Weights of a small transformer language model: 16 layers, MLP 704 SwiGLU.
Each number is 500 + 50 x the weight over its row's rms, rounded and kept within 0 to 999. Layers, rows and columns count from 0. Numbers have three digits each. The size before them is the row's rms in percent of the matrix's.

# down: layer 4 MLP down (transposed), 704x256, rms 0.0606, rows 128-144, columns 0-127
# gate: layer 4 MLP gate, 704x256, rms 0.0669, rows 129-144, columns 0-127
# up: layer 4 MLP up, 704x256, rms 0.0633, rows 129-144, columns 0-127
down128 103:317410491498573467554436455616509551498515480526478474532382457519555578503478634530509485433512472514591521475359560361526439450485557503417535488522487498459463478473443595514506541540550576554463425541542453505501541496462525471435487388431411457450472516495592500529475498474469518487585400481459532476561544558554487485581479462550510475470538469505386613466481492510515513572522
gate129 089:507485462565467504528520535565536584664547513484494525476516531512474593585520436501437561513467476454514498438519523481493500529472553578483535416487552431479413582518517517530361455479521509500474459406490482409507475504384504496459465464460585615436525508528462537521502531494557454535516504489584538514557542441493508491471397536528466454404535538511566508506419479506503547506518
up129 094:558588452527528585505460529520502517438469458542526540513498571529505487412478546496541534491499548526498455473387597505539516466407466461483554463514511480501601372467585513529470486554419539463522539493472474543459446581545499546495581510581449551521526469459476547494582518510479549507425547419527539382426448555464519624592574554438561517475493457449473450489425511518482518517597
down129 094:546489403583602416573488487546504627512550470511528523601538455534444571457467463528413563470487541486441463435530537425443587527540521589433508495482502436537430523473434530429428427488446512472524520539487457504542423366461456491438561505538491544455590514557540533430516498465519527489438494504580620489544490554401521573454504475465557508501521474530497539475458559580517537402558
gate130 115:415560490476500403548511530507490448488511525477429500454472490547460539512485414463519442538472536514522536510535646481475442523514438574601545458537485410505541455437554428486533429442564485494519464507504521559496484560531541477585407541516562561526544535474416487544492546547522516484515463524526559543481544506540509540516453572428449542531452492433437528504433588510531595494439
up130 105:502473505506468544519472458542382375497521514506453515553469500475447487460475419434505468511478471553482506575439532518500549521536436529518539570500525480518475622616540460509487504410379428503474599435487498477537511469507482425499479503551383410448443531515419468528484443500642433509499524557487471465479456403452462454504507423472490439535487464514523570570560597550564445515513
down130 105:544507449506449529486568446503590409586477573520373473491478464461441492468467501531520576424568511502467511527511505528428513541485563523517518681512523522473535529573477544433457524566461518480526476455418509542569502543469547548508477538517643502409483518590432507569446560469567569516530371515543526570516494512491442437571544423511507559567525526461513454433503537476500529507455
gate131 108:528533458405544527485425413495464525428468506517542548511531502465433458528508466556512429474535607569532494587523441572600595518477580430561513444479570496569559478492495462491433571585500500488613504526492450487504551420521488466470407523493455526465487387507445549456519501479491526503589449555551568459467470445527525457524423506565455531462526476478531459525487488536494451475478
up131 103:449533449518525567523607447535483491498572456456513463496482518454586420446497563467420435496597511515479474551532496477477435507381479511486516526556621460518510505451537550426496514507475468506504459470482402585600506579463485476376538460585509519520481501428480626456553544527598512501508486527473575421494476532488492525456600565474447552500485554453522421475439460433515490489522
down131 101:468490386534543560457568463599488505561542477474460504518414461547401517550483472493447469394519545503468519450597420565538599505456543404581514491462442548496455539389502497543622444522520458527484533491418564499467421513572479549415494486452505428483552448477345483601491580562462544451510543533524504500513434513456477445537512503512426544516485444519519406534525478489526447477453
gate132 102:488570508497537466511515489416477447434588551479493541523504529536607571519474463455531587510508648469623553531456581540516579517521412472424589539431494449519573574570529447557561445400507480497474450580499569513524476377495485505484516490469396512520528500424397395438550564571483512515502526485631522458554493476544560398393442444510500549524547450480584449475492599482535548504466
up132 100:497452440560464509632556488439483446482558581487499563478533590491514399468487514525480520479507456485509462554435454478508489495535544473548457562472567493446519540412430521537567467459514431482386517569554504448515422515581503487531446406471546492441501442596442457525576489494435579497537534467569572520550497441483524561460563498506533488626479563462510490487482563553489543527532
down132 102:508524491510534459420457598280481520486444428518428578539497446543477549539420582505557579493497542450593562514571469471494479536453505472438545481549508554500466466509532519460504413467423520468559535431519594505426522468457486479543536517466554529522523492376508513519445538519506458560474546455587597468460597579509456470542552473502438533493518590489514561495489520405492472461565
gate133 097:514514456491481429489485494490544542517497556464465521459457560543554495521500455536568522536503490442467549355497488521566475576537413602568456487481449529401460476410492528557420432527464433515576438495542498500508456484435598518531532526496439494379459571461470542436615550437447540502527432577554462514452514526499492506470484481400446543490639522403517524506534493391457497513508
up133 102:485550532497577430434550498502521514512469520548486474529461614508512572474398479540406410478474525428440463442562420499492544471470559564517444484536584541487515453566475447519493566531404562548464453511502462534525587396579569561460436448514565474534436485501400553599509468592533513498452430452534583450529449491431425429474541526504511487531435538475543512474423452518403598453584
down133 103:521567579399498469457415473586541524479448505509507461551577596475508434507454412442541502454408449466536521500474543412451609398532371477575458457409617466555487503488456573471434537579530527504541464454445486440490441476389461539487516433463506536485458529557429513511462450498538504493512350601537448518433508478496467517547529495557546380483561494552536527544558564519565515520532
gate134 104:517527456535487480516379481482483545537504497530525536514483503488463473507434581614453495531502512585540486545454499512526498493493501584499433499562487525505527610442515459507393502569478569335457485493512567519576486535476437568478513584455499525552417468478411521459466533440458508509454402439620512542433538573530490397497494479475503509460519458550488336489402509502514576520492
up134 104:554573499430549546506515441507480470469523567432542547434434471551538451547492500436447474599578531545521421598514549545503501514624442526411546441539447590504588480500546415543461500534535514555502474416476483461564560454520398485430466494530411559473530463503602450494513449443451509408504444542546487512471471461498409572490335565444409460470503459497463409537598454530509452546530
down134 103:460488432575555546508467472446564527528618532455523493542516469447480441532506523450514477442539456518503484568453434512464553532558519543440494417508443490547394622500511480457589496441519530506503514514513512473513477402507479509467454528472562447458541464550389535548547520475527566535565470488513534486533433422506578542439472620511518495515433491549496473488463479542448408474473
gate135 081:482503477551478492457509485506521565487536573498520467454574520526530559521516462473559531545399552526410488486567523472363463434485500510502574521583432447524545533487485556506468403524511462435517501484448497521530553502471419572556544443561444463466518506516491422460520556399550444505468595440599494433486416465430475509433549504463558486438570588607549421495477575469446481549540
up135 090:528461606396468500439504481370453523512500516516497540455464534563509497457491507432594473560518519500582490547486511437393489432450502466502488483553367482498478517500420557488540510449598487499554519534410442567550499474549461556529565522561502437449464527536518418487473482454493534533520455461583525429482571571523518457481503537523501533509437543687468463463465469461463544593569
down135 092:647530609497456516519543594458488470560504463501516501496455496492496464435427474536536485500502383599512550533480525484477573578491506414549446485411447484457473490521474466500474558458542529484452458577504439517462454533412526470513483530447492546488443544450526544496501427500501542524532528532521594437474566510536486393542494463588542502580438500465477495497470510491432616531520
gate136 106:633436480555503474571444528487584552556537452549483475471556508446587603499429590415605530497526519503516514552482519453497415436535542508542562323479487475497508489479503555440516467495450463462548434561579536524542483447469600473453510473447673491572482578435468453443446504491525474524509537495418487495492526508476479499502458518472479519527549533451531567554507521470513506504451
up136 103:530473515503453440504457454534438530526499439447520446420461441423445578508597483532507496518439548495471467538511560424515565556461501376484484385506507502478519498623481548506515484474508434486533477510414552448372438560460533481459486466507500509512526505505497503518527467532455443580408487519508482449577487480494457486538501490517528452486559490580426463492524539545406542552495
down136 102:421469517647501479479451497429532552522477445479502536567423486465526533481491539587582526408551444505596480454468442508426562477513570509532492593513430573525480483553481547495499545529468552472537547474433441472470453503458566537518463508438549467385384537470466428443517542437489504461460486427582457565517462537521571474480525513525412532539517512538552482535477488429555552537494
gate137 100:432433429573533467461464518523490508411563543548515505466502414473506500451505531554579488521447464440494428434388615468491511401533461604466526479517539518500484534468497380514500425498414541553486489525421517418528464478566500461499484537473436474557519433505482555569439597516489551486466512494468478406520588547452516465540499502486515539528468512502385595570427537573508499524439
up137 098:590518426448407505487467463461565636496575517525590464509532536503487449480535521511478594538565569522500525508559560568441493575481489453463545361497505503543569536510472503440429471429453488573540502505544405506538497497477463503435480439500449482442492486460563458485566541516499497516459452629450477506498514439414539395472538505507486443446474561497526364507526500485466536521518
down137 099:526519549521489529534496575515534466542509497471468688526543448436429421514517488543457446374436575457441499470465522429469459529585432477497518550398458499549473536498568503515493456469444483440620492589496542505526526425465437443555487584557576495530537457551509426514490552500550449537548414480521451536517468411404543446571483485498477441535532432447569526466472508566494538491538
gate138 092:476507438556524486501529480500571479415482527525439587544620474508490527499577535399515431477484508460493390558474423497565475489580650544392577540433430438524506483460493459507456517482530431447516433461445480519423520518510530594454541489496478500460523482494527435559471526502562456514445472415546478528562583577489595452458502415511484539536457498503513415461369505500501516551566
up138 095:439466449496479436449399381456509467459492451389466467482547528496561492512513421545466557543478517527605529556444509533438469479397538508459492468607490425574538501528491499504469472523568447492502634430591495477493444540506377493545535472496584381509464509496478561472512619363539453434566457502527493597565516537596514428481476498533564423518457503511541488496501590563553451508450
down138 095:491492521511508504542496529573419469530487525495568399430486639557463466514489496543507475465423517473455516472588457492675525550519443512418576484478467598468443471416504465502577572544516485520547479499584525473585570456578495422536484420418467565550565515503411454533548567514458461496435589533470539474369518457406529543471581522593475447582474466446507512506459415573432498478461
gate139 094:492489385547491583502497502527392429524523477421576466576592501557507426424523458500442506473497433509484545489455510582546440489474596497566520423477444519533529435531545542433451579589542450377495564541552426485455542471461471471490483534508524513622523569561551489550445539522461430442569517444505533473459612514435580456476502467566504427457543465535529513603435436507523553464434
up139 099:512508498448434518436530457499509505501468488505482571507498499476525479590655418536542542471443386490495464584514500461506511483475489489502565580392492540389514545423609513498506511388520563443484589529515498448481529560470559452530567406534459552455435535529465426517568679512508451473528555545545539406494450455552526511499490393381475479495550542544530536538535452508500500492484
down139 100:557503428491493429525573481473481478440493541522459492457469493518462471439509581543555520519504445479474485524507479492456543444484508561564463557624616464482525569488620475501478421513497570471439543430468493563506474435463430610499456445529512551492488523549486540414472401520526481499430496530475430497431511544472530469490526583530493519572466350560440465581575525416530441510472
gate140 113:517568468487342565571514460485495483467533537479562543452510475487403580374444506468504542578390570528542406410522560540546503518454426443472432482548553501445447558425538440489467520538428548477490437521491549464518509597487485448524531390472570583477509501610465471496416541507461497513448512553513537514514431511562603491549431547534445478635539480518504515470386496496527455429480
up140 103:543543475546454468564572482399510582536501478551496518504569444526422560545541536476493464462482513518500416448480495466465498463540423450537520484509528540532485585566585518501543565384413505494521503535498607501492517512543538494453536494456502464491487517573391521554513492587449423485459589584512546562455481536551551547456432536481623485440538568500473480485494503606483504504469
down140 104:473523500469608451457429530000520555495539528440529472519510541511487521550505507482458504442505502435492523511446557535481482461495512534461534569488476427495498442518512506525535456493499481498508475522503458522487508495536490533512503520520485499446526467392590497500541542573502477513521452452549474546525448561499524534517479489479504521447443536425473473489528503467525503556505
gate141 099:498441524520430459584374545429472521500427567459473618529571440517505527485568512501504479505575439561559442449437448520465506505476478465523551521541523478452576437580520543448489517486448504503490455488574443457400496554553449507612532464465483493487449537395487491495431449471492581580351578522470470476552451544522458505545514526516540527469532516438542479522578486570532556466465
up141 095:439484483528519525537532502443530525431539630479573522554420488468561482515487476427585517475600486440542503481540428505531528461464515489491444491446499444484508605579586437570579515479470465525496434467475499490516530507582539375530588539567563491481576475460495525482446483521459410445469475568533524605433463535483443494442527494499449426577539501589567500502581552365467420401486
down141 095:512524496480478492506417496442512483610472348445519557487533583444445401472535458524463508546511482509478494481555433517390458464482502462435488486463457553564501472454573434507514532542512562468510444489518490521518571472483522508465394432405396555605519484500541595475483438535588577484505544563520526570418529473501476594470456515494487432461565547558475543578545539585443453468559
gate142 107:500512477534404545455479394506466415500532508580513478526556554460514519468536491387453466457559523447473566469514461524478473444470404413524502498383533485502528467551522431609522510443432504570510481527504401513440456430477508386507413483449544476430495415413530543546483503479430564477580551568544532520525528536462618587511640459408461507483490446445516630480467505495505516501493
up142 104:469552509441558655501489420507466434507601543604547550498512483512488525496474543480461452493457528373473507451484581521554588531434513472439517472396473506517571430471498534484624501488479455406496517513556525492567470471438538609581551623498539488534524476493523559519460590583522495522450512497534466475354513479545512481508471503439512496564509540533493549463570544444509429471419
down142 105:386534481443432543558450454561497522556490504464469384410514508495418505539510550406506431406457486467602529485443446457493541482454411511497443528432488539461490509574508520489534519508616490388563561472537463546547472491512526507474426445447505546488524489603466520492446480447459504458501549624480550518444573503578558525495528463497523566506547542466568423515505570395479461532432
gate143 102:478456506484513450536493464480473535493487489590514452516443471531492462498554447444574560587491503532488385383493571521509552475444452558565522503507572620383387553578503404503451538516488577491447501535576537505494494426474448480518467525506454466452491507466485587460451462615503490492523509541537547519507474609417484467399433530506493451455456443482496559510397453474506550490503
up143 104:566406493545446451433495456534502448539480489452542523450533476513547558413504517529395479527468489459439602508426564519592478454475503464567427454513458563580447407512535573572453523566472560532595447492519483535453461568461475491442606485527588427447546487519494505501393532508670557424534519511547396446441514502483588513546674541478501441491480500530482496498499505502499475469477
down143 103:460470520429499444511438554716476563364464549460495549538438430483543499437505542496504478511554513540439513528571549452480457401559561571504510483499603519454472510538514520548531421518505491541476480544487422472422490540563491486500564537463539544448511454432532385425486540493532462553466485546582429457550535554491487374547533441404478465502441522489449411479571481543528524479452
gate144 096:502522494492510412507475464598540544492458424425486471482530525468507492503520541477481456494478539486506512510567469503444500406513590446554438419483654561525428529546542482482545458490514562414513498386372449472536522523526534546544477531371578564598528481467499540506535541558457521538596510582458472414502529543556528425468516473494491497516565473547412486417432477469515512569489
up144 098:520542538450514509470471417526457470493497564416500531496526551593488502411480502506492481481502453488548529518539536504468501509471396597516526388433459493509552445475562536501441614430512453488464461619470504451558530612473561422497487620424521371525514524515526452406534559504548419457476553608454473394530482471444453477648503552553547439550478544461475460496461500495422478525495
down144 094:455510493561514485505468521582444520385497458434536450505511509520539474453409486530514497490450438485515435414554490571439427449438487476541521600526511518552526494540457508414546492489517578584507502532486502430564621435532573545498419559526512486522489482550464387530538598443531527503434430620479395477511532469541536512462467499580595532528452477470399491416494505497487410483446